config.yaml
n_layer: 10
n_head: 8
d_mlp: 704
vocab_size: 4096
norm_eps: 1e-05
positions: "rope"
qk_norm: false
parallel_block: false
init_std_o: 0.0
init_std_up: 0.0408
optimizer: "soap_variant"
beta2: 0.99
schedule: "wsd"
Each number is 128 + 24 x the weight over its row's rms, rounded and kept within 0 to 255. Layers, rows and columns count from 0. Numbers have three digits each. The size before them is the row's rms in percent of the matrix's.

# layer 4 attention output, 256x256, rms 0.17, rows 214-255, columns 0-63
103:148102107132136095095130141134144101125143102085110135114159175158125126103105143118127129141112147154145113110103136143170169113089122147122153108141164103104111163060145160124155091133092143
105:155175098085154115177163147139150147095141126107123111147151128101111177163113150122123141135206139158111097078153172136162108106161139135105145137111152101175086121128063112148166115147115142
099:154113107116114125150164105135099123089196128093120115140171124154186152128157101144113126099102132139131072126115110140163129103130126159098127143064135109157120120112147138116132130097161162
102:127118136102120124136127093121147081176129117095128139159105136133125144105153113123146091132168144149143077090105123092103097113083163114108130167160128058074141108072096143117145090095129147
097:157141131129116080125167068124109114113111108149152139101113118096166141133147105117157179154105107139190146121119159116121040118142136178093152095113133124158112088100115126147136088147135076
092:106102124138141125125116154120134093113132139186123144121115142126184121070142131117134116107154113096120150146113107147120156158074157116109130138166086108158099134140133111175095156135164126
101:141081133153118111057110151124115138120121121104129091142122157123122160140153153119115129140111112177119168104171120156150093164105134090129126148137133125089117062091163166145178145140120130
097:098155143103098152179140154086159122105124121160130095119116107125107140152110140068144149138140086104097122103097135130086137135084089134103129086189169162129095114123135157127114115192149120
104:105123157114131112122125148120132134140119145123167137108125117078094150148127153110164109162152153149142187123101162165113130122121106121123106138140110129120134100115167129131133182139165148
100:114137134135121135099115122085097150157160131079139088127102123113116165190098114113113128158145103144101093110207162174127103114152134086096117143131135127102150132141163139197097123123085160
102:143122156109160141132126123152111066104122104124148092141079117141119067103128079094146099119123136146084167140144122176088128097164086127145188137143154123098149172195145106130183140122145120
101:158134136118136100100168097123149188156110120151192109113100146137109119105158122108139127110134143122140137102116108106119120089149114132065073125120115108082150121154147169112129134112112167
095:118130095087127153097136128153139127142115176102172137111124080108141181101115132153143076123128101122109129133161186095109162133144172160152131116141101105141191149123113120119175156147079157
097:152141107145126136126113112116149148145153089132158150077114104080127137112125112079083138117144111142098057095157116133150145097146149120162109154137149094130107096133069132131150110079163149
100:121145134099114134119146111110102130106103113116169180174175114115158114136151119137135137148161176155151196138123128156124103142109148139109139090118118165100114121116162121096096114176163132
098:143138114118155124119160129143149137174112087146105092096114120115120095114067104137133129149103121168105150122133132115113136121139118101161156139103097154115170158155170117137126083121080146
105:129128144133075139095095127101133120134127127102158099183145118109123154153150116155136124164153123136131114104136083128120105146087167127111131113061126121105170128147105123138155127137146121
094:165148149167112163120153136119114138157155105138150088181171149111136142102143107175121137160124193126075110149169131103111085165101077161107124146157168108159116130159159137137134105122167127
101:169093166100104105125171117161119085169134185107106134144129088131146166112142110106106151110101137146156143128113141142158110173119113141129130103157214153141087117154121115147176152141138115
101:155149107129126118114051123193125132145127148145105138105132122067096107132110144115104123169120110139129150136133127107145134109157099084155150117125080140150082110104133117147137159082125092
101:141102132129153163141101090160125149140121148112144104113108104126147122172155175101115130109151098102146145110120170155090102137064110117132161109167166152075132134161133115146113123122135095
093:145114093084160104131161104098108155119117113088110155100141103143131129137063122114126096097105164076079148129132097143125188113123130155157104091123103131176124126154134084148113135159163111
098:149110137096125130111141115082132138099172135096172103102131125062110131124141133158115154142161116141134133116151075121162146145166171133089165113119089129154108086144162108118118141132092104
100:113144088125097134135158112115133126110160107092164108154132157098110150164112171098114109135066153120144143112141144129115140148125150145122154110143110151152099116096126114148101101129188148
098:106114119133154102130147081174132141126114123150144112165078116127151090127092132180148111144122123156111109133121125160145093120115115109108122166129064084141092125085159150120087133133117128
093:111154144130141129125102139101111145131096081145095129120077159062140121142148110153094120191169135148164149159116114153136149159074114122050143155117140127101151156125175121153160138105156112
098:095100091145153140080095106113139141151187176138112142124148109177113155149121092150138104153121140090115142158133143117161130155145117165099149145135147091088127137131097156156124083136186127
097:127100109163114166141174157116124120166123147109138188157115141098138134047117129103153140121145135148140085127110150120075118092179115142107135137171119148145117125130082118124159127122122122
091:136133100128135106099138121096150148119160129138156139137113116111103130125121168151096128098123130107106140080125138120109161152115127058146136129145165129104089091131136163132130137102123115
105:088119112132111129139145159144122074107140153142147124095112159118127145147160112094150132141156122101080103091165101114111093152114091192128145152125068113155111073127117107097129117093065110
101:142143110131144131145115153123109157136163119140134128104112131140131102094087117128098161133090106133149168077123157156128086167156119113113145111102155134155132133162083104168168205119098138
091:080135127117138095129113105109137127133160139127134134103119125119137115095163154129142162139161104134138175142151122192132147098139125171080146125098104096128100123146126142149106094124124150
096:122101171129152117105119152120129127116156125108141153135098066142160139154151159139087127163153112104169131119154161157197104139128118116155168117124126176154129140088153116111127137088146094
102:145111128132148144136178132089112131116126103095085135084115104158117129170135168159152140151207125111123112143110153110121101133140144136104127186150146151153145079128127109103136099128103118
097:110132103108159133117145105127122134113170127071100146120138093134140143159133135095125139142143130098105065168096177148118129121120095131147133175104150160163151151122108115127098143133104113
101:102125102154149147147096091118134134128133103112140149131135152151121129114126145131064180141142122104110102106122076138175129159094160109186118108153121143110137101077096143142113115144115103
102:132149132148143165147131134137141104136123128107160140137132181160129135126078131172127155116139073098136162161168105149103160133122146127151163194150110080143147098145164122107187097064129133
091:118129097155135093134148095127126085156074141175133114119135102157102095136111125106125132093147091113142148133131088105184109125136156089105145120133134116126107090119135128222140167102135117
097:124121126133147098136155167124121101095113185126146148137145131141176165130151122122119129138123163103157133155167155133131103141155087091125103149074185080076118107112173121109134131135150174
100:142127115127156142168149147102136175130104107114125122112100111148100175105115127097110167127144134189093110140154160143135107153103104164074200131162122106111142133129184137170196161160128123
102:180116143096137128123126127071159122147163106118083133137116122174136106082151166102103125142117124133117155120141125142137086139141125124117097152142144105117118157135131108166116172136156120
100:145150120124112136149108112133150108109134135110143126093142107166124117135139139159131136154125114078135133113151144161085127157137108139131140165116146129106073147103081125164134134130078096